{
  "n_layer": 9,
  "d_model": 128,
  "n_head": 2,
  "n_kv_head": 1,
  "head_dim": 64,
  "d_mlp": 320,
  "vocab_size": 512,
  "activation": "swiglu",
  "norm": "rmsnorm",
  "norm_place": "pre",
  "norm_eps": 1e-05,
  "positions": "rope",
  "rope_base": 10000.0,
  "rope_fraction": 1.0,
  "qk_norm": false,
  "attn_scale": 0.125,
  "bias": "none",
  "tie_embeddings": false,
  "parallel_block": false,
  "init": "uniform",
  "init_std_qkv": 0.0577,
  "init_std_o": 0.0136,
  "init_std_up": 0.0577,
  "init_std_down": 0.0136,
  "init_out_by_depth": true,
  "optimizer": "adamw",
  "lr": 0.00202,
  "lr_mult_o": 0.802,
  "lr_mult_up": 0.842,
  "beta1": 0.95,
  "beta2": 0.99,
  "lr_head": 0.00816,
  "warmup_steps": 255,
  "schedule": "wsd",
  "decay_fraction": 0.806,
  "decay_shape": "linear",
  "final_lr_fraction": 0.1,
  "batch_tokens": [8192, 16384, 24576],
  "seq_len": 1024,
  "doc_mask": true,
  "train_tokens": 106700000,
  "steps": 6837,
  "dataset": "wikipedia_en"
}
Each number is 128 + 24 x the weight over its row's rms, rounded and kept within 0 to 255. Layers, rows and columns count from 0. Numbers have three digits each. The size before them is the row's rms in percent of the matrix's.

# layer 2 MLP gate, 320x128, rms 0.101, rows 0-213, columns 0-63
115:132187113131140145167132112101107139113141152139134085089114108137114139114071107122153147130151150145131116178105135092145135154131146116118143115073153114083108108108117125087123109120183122
111:169138138145138144116080167081139130121154103136106125093142104131134107111119110126101121122136165112101101126120103121129123117131113153117116089126136131144150118118159100119155114111125123
106:138141125129164117106103089070127132147123174100127093121136152121136149112125159109109130134124140148139128169135127134118095118163153142125137132122128162165166156107126132127166156137113162
085:166159142139163139119111158113143106198136115086127141098095133149115106083132109141157104114113113136125153140123111107194148117143115160128118105133137114139118114152083095102086099139137102
087:173132147123089105112145095160153118133137121126116160127072119094128168148123126114129116121111058105148110138139112056143133195106103110130111124141128133118153116175127119152141125133060173
106:124098119179117116155113107133112130182117115144104143115109126143100122180139131108159131167131121151103111145132136126133129148121115156116156146128131174112142123152140135120160139122114141
117:109094131137137132155118096107131069114141143119131128107111156107101162167145142132137115146133153149156143127118085148130134129132094124100105143129107149088158088143129068094087152118161102
125:134096125173141140145121084140122076111139131091097121142101185122117179133173139108120121115122123118134130099123065157127113131122082117131102148143135177084178120164107051126128167128114139
101:153123115145109085125088175116155137167116158122113094091126109152102149125162086141152146104142121150096101111160129110146111142113118156139155098130141138110131122151149092136143147140128124
133:096150159135130160128094089135158101126140140111110142105151130132157134169130111108136108145128129111144111108118135169128117139154116104156159144106103116109148122126125092133139135113114100
106:099113117168130112158166106158096093132117144134148103112094126120108127122156090110125139123111110099093154124127127146122084096115091141134133092122145131111105142119090114152139081125087123
088:146091175118153097059146103116097127138136132102137122093153130128171115106129100108120139151153169088163125100122123128075122137092158102123150131125122148106161136101148144104104184137109124
088:139098158160127113124147093125116088151109146101109109123126120149175133163191158124159136090119094113135173081095126125075110136138127115097113137133123170115162120121079144122117134105109162
078:137123133087151145085137121099098094145142103090135096123102177118135175110136139141104133161142120159127096149138089153140120097111126109119165109116143157096124113137095082107136151136121150
093:105151080111111136167149162126143138139121149128137101125110188106150153106153131130163095145098173129098179157121128121137142140103140150092131110129148132119115130143089126123159111148164077
131:158138068169144118121166116146120115123117122108123139122127159126123176153096142095156168124126123125116147112121058163149136145099114157125154123142125098091099090125117083118146130139124134
115:126103130095118120139098110092125138139101161142125158126157131108093125141122153170109166103167136144116116142113139144157159099140126118127168119089151167083168134162133145099105147132150136
081:148151136086119151127126156165138111106134106159159112161161127174119124147130100101142103142087135127110156082139097151103121111196132133132101125120084114140162117108141119110102121129116156
090:107163120118165159116156109143128099109138107123131101181114114132149152083129145122136132120079137169152152132117138132142155140143112113126105128126147127063095133137092118184111105110112078
094:120091164136084110131126171181120148135096113129082135147080158154143101124140102116144130130129135131123124062163135109124096123107118126155148114157135121119124137132123137149131113113183126
126:140107123119131090122093141125112143156095138126154121077181139127116148115081146133100161148137111151141090139128124161145155080146140118147147101105140144149160131120159124150146126118120140
097:132148147109101099117116131131096123120106135142117137107127097119131090105124047135122171155149168161102080134117140165106145111103131118144160106124150119105114145117125114109104132107112072
095:122118150108171097108141145124124093103122090163132128181114128161106122131156129077107107113146139146084116134117112120115154164137103134141127112109104136124135146108159138119125150119149163
102:070098121109106114130099150154138120099144136126114106111119153107133166163177147134103103118100156140100129078104111088151112121120106119128158139117139136092183095101145115100146142136121120
092:125151153124139141148101139094085158099121112148130130082117076100093129128092114116113152140177142170097072157124128130154163113078147094137152110137125133118131146111126115155117119145135113
110:128096118144142114106136090115121128125125182106125148108147194138108150152179149147091143114160110102146155137126115130087102120146143117091101123111118181128160144135145119136163138124094129
096:136146175138101129141093140167153154155116141172178133108158109130127088133097119097134137127104144149120138090109153093156107121142119102158142126129130077184089157120154130130107132118109127
102:139116096099130160144146124154081089154144105079105071136126135105136119077151106121174109163144125109116150138130114135096091125154110172156108108135139141085160119107071112138181101138135162
094:086094111166125122154154120160136120133168136089140136095138145156155140123133135150187109115127129118172157147105067136146136142143126139099100122103138128091123104168074122076111147129132109
092:157151131093119141121124076117119118114130142096150134108161097094120114098105140127157113097143133123141164133089167113119120110106152151110112154109110108120132132097103167105148116105115138
106:159126087092135134126163110085113162141129090090130106133108182160120131102105107129104115155124123134166099165140106117076113161133107122146090100129127167140116130122114132153181111122105133
105:158170095145156152157166153108119157126164122126112116158125129147155110137116124094132082129137086132118151113147103150131134152148122139112118136152126097134131119118187123105116130160131172
112:110097076118137121135127127133125102209142149079103152147104143173109164134138124152110116174123121153143150150167113101117121119128087114061112116154146120105120137182081141106098135114151118
086:189136120104148072082125129105096155095127120132118198121129076105110149139123124145140128115173138142129104131107132092105145097112157155158176124114111142139154129151151144109113106125138091
116:139125119127131147109141132146134111129146128116118133128107143153126130112133143121114107157117159153132150108125118136108077155167078153154122121144130101096122119141136101119146113113162128
090:143120131110099125121128145103122143125142074135155138106152150142109113117139119118090117122175141146101131124104110153123146140105118095108136145134126142145107101095162124099162127120172164
113:120105133127140160108129074101134090079139138074141092117129162132110161087146179147106118114119149151132136120130101136075113154138140143119116131063178132095111112123117125149132148128123167
115:151108091117116148128146073102097111158160153082101122145115197137141162134194154125125124130124120123167139121166099141103118121140113131140102147108170143117127110159120103122175142150110147
115:128097120119160103133119111120132118121148121125156100111159129140086139091110106145153151071126156125114130121110088150141111114118134188111157111098161104093102110115098123088089151116150117
089:162188140115114150110123161143134134111128137133115159216154094179083120157109135099140175093119094141111160139130127127104106120156139147146135101131085105156124129096128152104112127128106157
098:116091126127150107141141138109132110163146093099180140113148155139158134092110145136120155114131149145169135077087093114127149082159174143120127116140115116154109136144132142074130130109102113
096:165110134146120124122140149133157135120143153139105148148160139162130111131159152123139112153110115089089123033123120136126092139108130155117103107120098107140108132156157119119162142128156139
070:084153118087112145120172096106108132103146149105136147141146125122118109130104110142141176112175134153173160124144097116115114097157161134151085156125154117119086104145112150078146108104103147
114:136147145086138155134104105154137079105142170128135115149109154123130142129121160158156119079127126165117093133139149118115116120162105116093157110121138137181120119097144111146115134127096095
095:116140109146114159154167111129115102112153125143130153123097133145035082162116125116129111144094124085091170129113121125122089137142087129145122108139144143090130134173106125136091091131125152
089:117141119145109100149182136133133099113142135109118145148148142136113156143133150164156090120161137150128141101096138126110150171176135155083149129146110131137142132123091113117132128125129077
106:161113104142123121149138118150115154118115124138144138128094170143167129135146134107134094109138100141074169135152093126117123139107122124092131130143099130119144148132141103127088157135103131
123:159093123148113128124167109121127141149155096113090141104125162143128150142200144140143102124093108119112178112138134142112124138134116108132105141180057138120161127114088114122150143141077162
090:119141148121108151129138155106109130130138128152128114137100135119147142165145114125151146129188123166151151129113149117108137084134132119116130128113099137156140121169153074128115181129161144
103:156075133134097138125160122141063142133171123107139147132136153095122194104147140099139143127113104101144121074125053123103143151135126136134135140135099155106155089137121111170108130126120185
095:158085126122124098143109100124109101120151119094130121095134173129135163116160163170123098081132113158111095116110123144135155133056127122109143145097123158105153121103133096122133140099129143
100:151112163126097111112109139119109144154125131138158157089162111132111156143107075130119129129172123141127084158165144125153146129097145142170166114089114162152139141070130140119138124121197144
112:099086141174138127140166087159122103136108138137114112112142103092146119146148160135129111133092126092135164131071150134120070120089134093113111119138116142113132135153061135166133092121112107
088:110122147159159136126145133133108136112106144165148120105153112082083148106147127162109183106158134142127132201150127129143128100113150093122141125173166142141096104106127159127143146134115135
101:106143116117139134115111133184120145172136117122065151170113096105105126159120086104157140150123160138133154121140100143142123102140108158082116118157138102140101146161082121117099137112139062
092:127143102103083118139113099120117122153139086092152127108140157139125134121135127111143123131120123178158130105131122131136134137150103149166119089091135107136148108115145084150102155100130134
095:142207138116120141150140087124118156086133120137156139090150101111148130118142110143151136097141128125112147144128146150094144116147117098087088140118108123144144158107158139116163134138085152
094:138149139126117106119125143131102100118141191129170155106161081132161099138109123115084170078134151119116111106116129087161128134155129138096154105103102128127101128121117117143125141118119099
085:163122126164150109129115125097096153158124120125130123106103113125113136088099123135106144142166079105142090148131141099131173139100130131115177128124110124140152147141163121109128120145157134
087:111129104095095095143156179140141100144155166090121141129134125100145112116117115097153079147085137122144101134123139135146134123137114119095145103130141163139119105197085110144116142096154132
089:153113140168123104152131129141131135168128139145100106066127177103099137125146137105126176136111132092083095119098125115151144134122125137136159115135104172111161117141150108141135127117123127
101:142140173146147143115130136126155159061135090185112130119112088113124086104077109119156132114148108144087089146134145124147130135119114112196155138082094105114140127125177140120117097132118103
102:102107106138144153123147083115092132111153121068114148141144173152140125118115137133138116104128103114189150134100099167081116159171135117154126156131167177156136108159130122075100135120112174
083:146143095137115136144132161128101138106113123113134138121076115141153104148111123109120151089088102106119148120160129104128124146087129142138121130158132097103120118152134143133117115108127089
087:082136075122119177164183136100090133097153130130159110122092151068138144137142152125107117131112126152124161125116119138101134144127106124082085109148153124087108116124108099126142135134125133
107:126144120133093150131144145150076148122149139127145106102106130121137047160108123094121105116096117081121166122092161113098118136134117124138117134143106152126106106125128111128112113127165115
071:125135110134119121159165139116101128088100158149169165090178113106151092138105123127130163134119115130101137138096118110142096167151119138063131114128119124131072145133155121120138127148104119
094:129122151170107138105080143118108097126124107117191114137126087148130136099116110147163114081092102122082153139125107129132146103106118145149145147111145123106078137122095133108111116139132093
097:113152080134136125129113099117142147115141159105131172153169078140132138122116132158141130061124141184154117151139130138141145120171129095084103140116123110114136136165129131118121144133116050
101:128104132164093113139135118153127098157160166129119142133158114114150113142114133118148114123108097086168083134137135091105094123180111128097133109123070135147125132168082106144144147110079133
090:074123110129112129139147148147120124142115183122158133121120175103117139150155128122165134147157155170110166153110120150132146107126136177098124125108128125187078141139134130114107117132160104
112:113122130157121123174163129117102164086138159157101137136127124136142171114124139123083136086119119114152127115129120140093085135217140103145099127119135096098166126099107130123118102137138148
094:116119117131121072182123145149154128107137118137090119156109117129131127089106167137127142130133128148157097115122121114122148102182147112116120114133158097121142119154128143120116177098135092
104:110118139111119127165133150152129152121114143137126117083104145112122109080136116152162136133144124121133143109111122143107120103125127168172142120185141168155119141133123121142144125126127144
091:155139126120128144142113106110096103145155128110098121102112170142121131127116142106200113135104118129121138127162110130148109120146118115149111127131110111136118151130141098126131135129110103
109:097139127155132148133147117130141101111160127134072157150131193143126111139170138108123104166153097107140132046135120116111132111137122107111126109160124109135147127154133105125106194127121167
089:087119158114178103088092143140117126136129141121144128094116141101131150073087158165132148127126167134163133183127121108155134129161149146102150121123137148104125110118116121123107141139170104
098:150116131096160139109153145115156147082097070152099138166089160154157146122153159131142108133147141104148109108149100156155169146144134085129102150112147152115131134120117127123173127130105145
080:170117110111139091120095164073106151135120115111106179109156124184104157123102137132133106136129102170097068163144145134151159138105129094119163116128135154161149132116147114166116116127156134
119:123122118104104132123128103136111100118107166101138148133048141117158121152128139157109115136126131142136124123094099121122124121113103141058129139156159165143093139138099098129084115121146120
151:147177108122129149155133131096158127161147128108121139126118115133098112112163131105106119156099166167077144121129129131131077143145104129149106075118133083129143132112110118087167141121179120
101:135123081126112152126130102116147144197138130117136139129103112139112153139110122071145127154141132134117127126203121134136139133098130151106132117121134114093134135134140099101119174122129099
104:114111115117128081092131157163103148165111099116109134121089127140121126146133116117116153126103129133114088075119150116150115075078141140167150143125157122129113120126129132137133136109167059
094:187132116151136087149125135148162127157161133131091176137112106138098115132084116116126086178150090145127109124126117135129159110121140133162153127129116153180105135125160117123116183157117113
082:194098124124092117126137166133132112084194133099106101143138126092128138126095118127111084164110107121178133069151093108111146136151126126138105121080161064134129108068139091125116154146098146
109:122152140139115105145160148146100104134149086095171109156171138143117111116138159149126140071126083125139137118106103139082097118107132110155089107114125095138165110070118133169145146117124164
123:135110090143127137139142125100112116137149138083098161155094169140140145125179162139150100151120082097090138098130092111113084125118141145054121121150118166131177105151091117101151180135112148
094:141095139178113099148133075168141120125121106104099134162127130122087118118124127165139085121152111095108089114096129093155147144144125137113140110155080151166112112127112134123102119134116136
114:090136143134154127137096070129160077144142176090095132113127129115137144167147131097126109120134148093126120102117125125171131109133109089149136163118104113107154095136125093101122153117096113
099:136162147169119138180132144138154129190116143105110108130105113144100136143133134126109090145154186124098105135129130114129135074099132140134132076143121111124141148136110119141113147127172125
101:124158102143116119105127143128085170181112122100151102125098113115103101107113096154131100091144134085121133155109141124142107124145140182167124146113146089099081087091103126135106080129149068
097:137160119136099140161132131126132107127139119108135103137120123149148112104116134108129115104093134125119149093162110117089113156126127148115098110110136094081136082130087129143108129109109125
094:112132138176119168195139111200084163165152123123131132120100086130125121139134139111113107128134136156105086117158126069113124126115149134145140142114138130119159118149155133115119139109120132
089:161180116141128148158128112096121140091147141129118128168092091170123113112077152133139141076119090162155132138159117117120126147185117135129111118147110100103147093148139136100117151130128108
075:126109148199115112139168091170115074147111150137115119152136119123123127123131147149116116118132099083133117112106131108079109133124111136107129101138122156096090151129086119123135111108152129
094:130145117133158179124133126123090145127120138114121101126075119134117108181124124118120108131149150122086122108128113121135075128105127151129123134153091151146140107125090115157120127098107085
112:147160128124143142140116129096100119172109147115169156075139090131099179127132086094116119181124150105122092139150130123139125148109097174101141062088128099135087150129085111088128109109150124
076:126120142155110121137157146146134132130113103152154132120118125145112105122135123139139159117156148118088133138074150131109078088134172174151147105115144124150086110121150151127096145123131180
103:119105113148126092081125079118093122092142159094119178110123129141109157146118115150145156140119132139164097144089138063123131147138145166087167126069136145124103123187109131125090134119114126
084:112185127107110138135095103125134165130087152112100161109136121116138127125119157175121159126155133191102131129109159141166169131102102134114168115125131178122116159185145117095177156121160070
117:144121144125129109115103120069155135111127114118137160109132088148141148132130128118122141135160119135130059113148109112104148092150109116176147143124110132118175145145146122103111203123125132
101:134117154100124159084122115155108099091148139166125162133158138098118130121098092136102115156091128066193079136096124133096151150135173120109097078111129116150101134118134145116038113127123136
090:172116107092123089154130110190118100096121168149120096075119147154169133123126147163095098068128103135097151110117130148104116153108099141125108122109152143121151126157109130147141108108106120
112:137151119117154176149137114112085118154176121090115115099090160172144132111128144094154111123128172089131168131133092145106098168106133126110123111120145086117118080131066129125096111132133129
107:145126126111130124135099119123152154139135116122102146153172092126119155124139135174120075146142102098150100147169125118120126156138130127126110105156125116124177129137166135139144115123145156
088:137133104105129112128139144092136164135140100137095161123100120135117095066068146137102107138123128157168081125125139102200169123127152124150108129157132118129127132170158146083129143102170129
116:131113151072144181105134094110111115088132145122126126120145192096131169094131132113105136130123146138127143107127090126112142113127129140125100119093174128076151087134130093139127137124143164
088:098119137127153112150093109147158134115087142173141097142163141119117140104171132165101164111123135150105115209092150148134176113131148108097159140153091173109126151172096134145169121126114111
072:108086084135113140123137085125115110109165109132095139153141145164131110128112177165127111186143106145169113102147127184112116161133159126163090149154133168123138151123112138111186154157132129
100:147122142149127102168164191161129125081124145137080108147121130118118104104134118159141110111140146122088094118118112120115107147165103131136132108146129176122117126129136117138088132123089104
100:131125160116161114111076092110120092138100122115160110130127108134128143139137119146073129081106143136109126133141146094129119119113093105086172079102148119112103171122151149083166090129129108
094:146150126117125123113142117154104149115147130111124165134118118156111108130104120137107127135147112144181041088136129093102149092128147111115139140133127139160179147188184147104142136108124135
108:130130134143131098133113153149121104149112128137123123122115126173126151126130110127114143133124134093136143059128137098153115056101136106163126125094163147092141125111106141133146123137149148
112:130118125120150146135127138118125116124150130101115119142109116151118115110106145103094115165122156113096122120128113108105117138170114164118130080032115102104142115107112100126108127128137126
101:121147142145116107130120183109143166138122126157148144118160109126110133119084091101132147136153142135108084173152160081124132157145129135143143078106121114167100136093129119142128133130152100
099:129146106135143142116073124126160139128123127139124135128114121139085138142102119138127166114154128122081119118144134135136133076161127142142138110110089127185172140108174123124134137108164132
075:134201095133120170123094107148118189091121145134151129147116110148167126139119122109126119127118101156104154152138133093137128137158141120098096128143083126122154118150158126126112128115130150
108:124106139099141143116163131116155113139155141113090115147139193128130172095135152134142124145124115152157128130125076153147153122128125133125115091136166127116139080155092092124118147132155147
115:104129133104105188152133113163142101125150138098144167157123127145184125128149119099162127131126151142134152124116082118092082171177110168133101106128141095110124104166107127115124103131094152
101:101063122143114097080135116186111112143134109109125115105138157136154115136169113129127102168107096123146140126118134077111121148152115138156179147151102190093186133112114123120086124125123178
105:125089133157121151120166108162126082152129125112127150173151156149104127160179125127141136109123088104137183079144107148107084120134108113130107124141121134117177133120107140136135139112133142
118:087145144142105128174136122133110114158111163137135114135115106148108121146141107106146137116109105093082161104091122125148109126122120162089137092118132114133100123109058140145116072120169095
135:130113161143112139124169071125133115135161123095112133156115142111143139148174147101160121133112105134127163097098137099093107162136132146105104120144098156115160113139091142112142136122114193
083:136096114135138119103128114101103123095119137145129147120104125110136107125163109135114157134134124151109112157135125036107135137125122111132155126113149135076141115152132136072118136139134119
085:134103130110087068111124096143119127091115148124139162120159126103123112157160087135119138100150095089096141113120144109135127125114124108097145124118119136161118154048137121126147114121158144
070:132106137114105156109128083135107127128128172089142124160122163165140123137155124105114152099133098140130137172119125166077089170116117141120125165079165157137145117101138133121134122126123175
097:117122099202141100124130132107155135137110124173118133127158100132123127152095147139142181117112125132112102128119149113157138132139105103107155115136116126167136151142153134145120123125116096
101:105093087131140087140151121128117112142128137101111160113166128130101133134130151142092120113127087100124138134149132132121106165129096121086126105147110165156147137151117109104143164133113135
090:125111143155124112131148103135081138112139198126136142144097116118138120171115086130116150124115143115164112122154076124130084144131138112116112139131171140081100106147148102141124137124115062
108:159178157158152128112128128122164076159152108107135161130135109128144109126124106085145152120129149126117114146133137120136114118134127109174158134106117095118112102117160087121135115131140125
099:152131148106146109132122178090107139128131147116127088142104148115155159093129135099112133109134140151127112126088123126130168101133118124145151142141156137146118124147168122149092136121170131
121:122086110148110111144168104122135109157130143086081136116112195125103168117191131140136114141131106119116137109108103147134139126125106114123123132143147168077156112174082105139122164124136131
109:151125130122135143112130121084127133101171115136097135129132148112188156129165156133158123122127097140143154117098119112128128127134146175121117154130148148109153124155135093112155141121126171
114:135103097106111134136125082109140086140129135062127138143092136130108122156157129125081095151127137133131146121084106128146114135134065143123094139174102118116182098165108070126081103120124136
104:140127177120138107094108182148125137108124094142130107098087093124116091131114044120121102161136133135086098132174141093139133076125129119151145134118114137125120136133154129177165146133092117
099:143152093156135151137144158149102137152143136078107148129079151148123190118143123118106120124167152123179106063128060103137152143133115142118125122134163128104095089168116071106150137130135111
101:183119119130115112147102160119142110128123085120073109141102133128107113113159106137125139153105103125066115091165122095116099120144072164121115113136114103125151107142124088125104126114108085
105:128134102101142096118149143116112114151084084124113125147114168133120172155158157122161152097122092124137146096183126127146150105108137104126133162150106116109135153147137143132150097127084186
098:174144142120128129107087135103147163151130126121148126091110140129098155102133113115103140129157158152083088151135122138161159111098131158143098115086156120146162114130156124136151146118135081
105:171174147119161145144098109110126152084142123161161132119139099163128114101094128106121132103132150128101115115129108105142141144196103165139161116115110067149120126107159132127113126106141115
101:165117217177133117099174130105118138130132118134056121091118116108126136119116140090113121117111118097156097134110107131112108130119147109153104135146151132124124126123115130146156136139124179
085:096112166136123139104120178092087114108109139136160142089156121115154138097125114131152177063120140177166125142095118132112120146122108115125134130136150097110085128149129133141112127127117079
081:173130151128136085088111124134108131068129069125108109115139126126144127146127157164109151106110132106150123103123166106090096102151118115185159114167135172124132117106109137175141111138116124
101:143120122124132122134113146109061154149105119166129096094138146129158144131043138127120146127098081146161133108167108157134101166117142086118126108125122101107130158098134130130113113113101171
092:134153139129171157144103142123111155108153121161130171137152090165095087068078126152127101094152112137156078155119125099151111154171119128127131088127119099153111147114143133113113127141114128
098:162105094151133169112144096115133103169137179114139143148113120131128142195104176109099105074113140179137129135131116134149134180100121130111106165140156157135158125137124136128151130124113080
113:101130098117119159108129130163118171135125131076148112111115135121155137145104109149115135079116118166109129147154126132115126133160157124133105157114211147139148095123144132126137120125089104
104:115161118121146134119106115119156126126127119128130123073163165142101151127106097115106169155189166151121115137139129138157149114132101114163161088098147139089133136139152121102139136144162115
098:135103129149164120124115156109149158110118162103133125087149146115146139089107136129125150093116127152147072131131109118137125112116118133181133129097152138103147138112161099109132143131137134
101:113149060115129157137113072125134113142144196121167137137163099113111151109114146143143135122111132146129127183114113141143151182130139153079117139094123118122119112178141132117142104139120114
113:130125110112113131188143137120161120125150140131121115109161097119170079090150178107146096143119116103091133107111132073111119142122110134082130093146098111104126127152089139088125123112150115
093:097135120094151179159144147134104078127109140126122073145134166122123165068147122133127122132116144141133165141147107190137153153116120127127097126130174128082102122087089121125129071107104114
103:077139131089146098137096144113118128111149098122119139115137113114130112141137127131132148116164114112156101125130091110167174100126134106176158135191115133074141124115100135110126121123130139
096:134147126144126124065096106154116130092134087145143144132094113137138159136113141137106132119100092138163133118161103093106132110162115099166128147140098129117140124147147122149078126126109134
094:120137081127114137168125102127122094130163122138173134119146122169142134114140090140154136080104146145130150137104115139152098151106115151078080095101158124107125117117136105097083155121145059
095:119106132098138126151144118134132083150145164132101148153159189122119128156186142118136090124118133087136195075108114132099093111130121128102116108132128115134137116112088130095123145121138158
100:146146135132151175125117142107102169099154067114131135084120156140147168086116138102125118120121174128158099124123076117137144110113132161165103157119164161123167122136142115133137145122139135
098:153126076149105128163147117123122141156112150118133145172086144135109081129155148170163144107191139153127141130123141076123120155138123115138117136143134128148197148141149151154146112131163131
128:141098148146149186136135064122127101115135157102111120127150147118142161126161152128167102155129104150153136104136116225107087189136127096144101130129123121118104135135093110120126131129087133
091:112130080110105119142124135133104118135138142110192149097099153159127113157109128103114180114125120125135140134120085161156160126159102135108129141132108156122093138146118085121084123136126132
099:129141118168101140183169117120097124148128151084095095110101144125071157149134170126137120172144151116130110131113102111140143100087107141116133144122171166134105105178108112127144159123171121
097:132153116138144116115109111107157133127138164093163132123196106110122131091100136146122132104094128187129111156120156171099129120138105096136140117065177117125122135102132112100184139120107094
074:130158162106126104132112143149134139186094118166158152104143076120111104141110086135115145144122125159093120129122138077124136109123132134097181075119094125132130148080097126136086137138133061
096:143100140158128120130129096129118112096166152094155144096142133113129176131139125116128127132118129155146078134091098049082075175159138162113126121129160153140136093150134122116135147124097143
110:177176131163096116177112133123153129130146130148129204125193060140112092135086134138129130105141108115120096143104126089145136149154114134125132077139083111153124130148117124083109136125140131
070:073124128113145154150123132118109143143139135137140148107101096133118143150117080124082109132182150143127126177113115147125115124148137138131154114076149100103121155133093126097092122110135162
093:126136118176083102146100150103145134168117143100133101162111111128132153118173123106165112119089140150099129096124133121185112153137107134132102118128125134083130115162135088127129178129113084
097:126126122106143185136172072126087130170127133097108141093096175164150136116146115081155111118121126130136153134137125172134097194107114149140120124126150124132148110130089130114114102126107184
093:089130136141141190128130124095146156122133124121152101144140140159067152163118093072136133148184092155138100113153136127135170088122098141121121151101118144134144144126153129162153159131127144
088:145134157144097111125137136126118089146136155142105123139148101119160141138155142128146111081120105107131160147087146132112123156107121144109139117165089149159104143112075111143164154136147128
111:150177139118129105134119157166122128096129075126134137138084110169100139096150084119165119084141139129132129103140123088161112141098108146147128094121111125112140132119143120127148109129146119
105:124126119131120152104102126165132098141129106128131165124126121138110134140145174125146134167158117155133126109149141114175150126129144115144166153144100120157180124121146147062128128141151130
102:153192141181146119158109136127115163135093124118082103124102113115099117102115116131146124120152186154096114150095147165125116144120161148144132129162142131118119132145110115149128162139149120
094:135138117090153155108109149135074104129111153153171121103144138119158143119106076108160155137104155134084146136116137171173161111109097175133127115094149119105087126150125114134146111127130128
081:101135109106140154159111121143113127137119137136181154105168097088151093122142109131121183102157153135128142129097136144135074155132123134114140105145134125129103160129136126151152121111088068
092:143135075156079144167129125115150145136141135132118122098098123133071158171134155115164145131125155115140150124118093114146144146134124134102116119134097114137118121204156115087108170139106118
103:123098112112146129151161102122143126125183103097100112140089182113114152131158149155127083090154126093103171111142107148126126078130161135143108142148145118135130099094076136097109165137124160
094:107090113111138172112115104141149124093162150096109111155115160147139126078120204150134121106090134162140117132144109141149130164134158134131108161110166105093140116133129122124120148117109168
096:167149108123127080097067173149173137106124109120115119109124129099117108134154115126158095155158132156117118079140123092146131125153082168118131119130122129115144115143134070132096133138129077
105:126081159143125119142123122109129090134150170118124096070151146109090160115103133132103127155141127133123100120101126117160132106087153154117146104100167139156123111118132115121144160122150133
084:132131100127103112169131110099167164151130178125099123104135115105097114129130128182131121121164143148113112157119139123168168138140124099128157114147076112133136113120123129096152128136194058
099:100134070092130140154129064134109076126153163129105135114115137117134115130141146132142125137141117127139148085135081121111104178158120102064115131162165125095114128119092117111131153136090109
099:119156152164122112164149131166144143142124095160119137122142080100102111116101107112132148141137134123122096110103130153164128108137112126150157082138041092159113135148120131144082118126126128
116:119110105144104152188142105119153113116159128110078164142110162130151157120169162121155099113121081104137162121129114134106119117143119100128134164145107163118180104181066100132156152116127136
090:092153145145143106148095152156154122109147132149174133157129115117112154134071111113126162142114200154153126131123112119127139126171166134164134122093139082131080119136126146122101101111143073
106:117087114137122128114169093107124092095185143124153127146169144110136118116181162185099103086108131120167158161099099168107107142133155126132081160123172108105123086138120113117126143133120115
106:088161108108109135154101144160167148115117140155149140148158094145148120157121146146121136095117119167130160098148144147097112122160122132124112142168110067162134149136140151120142105113114113
087:135150097156128154163107125101127146135161108108111133108123165141131137121151135124134089095129141140114094152060128104119147155138115136127096115114163124126176093147142107122156121123128142
100:091140145124137136114099140115125121144081157137140117108130101128093151141130111152149114108125130180091133148120153154152169169134053131104121121105126155079144143118116110134112139130145115
095:112158105141146146109104130136112142181109119121151154105090097116118157138078134156113114144136149173152114170123142131159162166100103114141121127086123126058142142159126133136101159123134090
084:126096096141145173135156098103121126147153142106093148125126166142115084097092142115137095107122128101162158132097060076117112179170126133136119136073151151156106071159103116114144127128145145
101:128151127126118132075118098138128163148110145117116150146140086134141073169123115153096169114149111174144082155130145096133122109163106103115128136133104158151185163137152148151141148103123116
113:108122090141110189168156111165121116105142120181117157130112158115118076160129143131136146139125155109086128112108127120131130157139099146108106143111151150114113160158151126118131130116087099
112:140102140153123095132134135113130137143136140126119175100154152130048128107102115138128110136179136122130084141126119136165164111119138125119153132071107125135151135119145143127099144142116163
108:213130168124177135080145151128109129090134092114142103093092203089146138100158136107090114132151141125087131112098103146140135102104143119132108136112158151127116109126180095141110150122113143
101:169138129147084103121148123052115143148137106096093112084117165130108160146147154119094140131134156112104125083157126121114108094080133151164155133132166159122155114145120120123153150138140156
070:135082172143108091130132116146124152170123140138125128091126089041096133157122111158151128110172139116116097122115155119154127129091125114123152113146160160152128146117090130125156132131121097
106:148098130103118138139114153162132108111145129120157138117123146124092126135129133140096145128132136150154106142135127108120119116115121126186126153078152111166158121120186130125137112104125154
092:105106122136109129115128091086125128125122156134112137138136178130118155169197116129128127106159127134107152083125095135146115104129110142099130162147110161088176109119137103122151167105122079
101:140114101102154172077149079067093137127150131107139176102125166113101149118155151136092124109172106166148106154121099115147147133131120134107126151095155166100159122149143121095152142123096139
089:091158140084114111142123119135128095095140100130146168119153147136128087083089118107126128163125127090109125134085123132086130133142124121115123101135129113139076139131068134115100115115140098
108:111107131146147127137123116115125160109111179103141099138157145110119120085131152152146144119105140100152152180125101134126114142133150153090128147116167144099125089169099142099095102123146137
095:150155153149170117085139119165124114141111122112129113109091177126110185121109144115111132126123091178149096088107104080174153104123117118142138120100126135133141104138110116153090124116127147
109:146078158155125091148141105098154121180110133090079122128145143142100175143180170145156127107137112101106108135110125116157150125123123124133141126124113188111170132133099121153142162144151144
092:103088145103128135162144190183120124126105144154133142098112125116091117127135099128120178147125152107088113112143113116111118112138093212126150074115159152136112140170110132168121125128132121
090:108119077159091126158162076079131115146186148098158121128141117148139150166144153147139090142088130119134101134123109124100120147101130144110127131139151125137123109163112137109215135138120126
096:109115063124149114131135110133159131091156135110078128135130121117143113101150163177135119115165129146126130125096137147135158159134141112109102136142149137104154109159131118153149128114085088
119:101139116156126119164147127143093120156109110121151122138102094145081133149108085113123169132096141109108106125132117113149102140086101131127139118138146105089100129145083124124082107133150068
107:126128168128124103093116090166159133101088101095130148068113123160114136084159122158102128064125102112121113086134145133077095079128120121169148146107124117126140139104118140145143108115113131
102:140141118141130168132090098111131116144129162107080110084118152117112107170118129146141122154132132090114161130134147126112095100125140099110160153121115152167152113116101084107107141108117113
092:130117106145078145177140138174152119137165132122105173161138120162114110192127151114141143161140084132129134097131124107114118111133100120091112102127105138138138145143153145110118187147152148
087:113102114098170124067093127107155130104131142129126128111157131119170122177117130173063138105141098098125130144129152143115156138128133104097139164120130135127169117097121149137162108133145148
087:159182133138103116157133142113083152140129159136085138107080117137142129142097097099146167115139119098150106133123113141136148144097141143124163092146093131154082131151169136115117132125167161
103:104131120124144171165156148094138085164153143122143149182139128128107144122156114101143119123124204118110151115098119119138084193124127141112099101114171127142121114154083123097086120140138095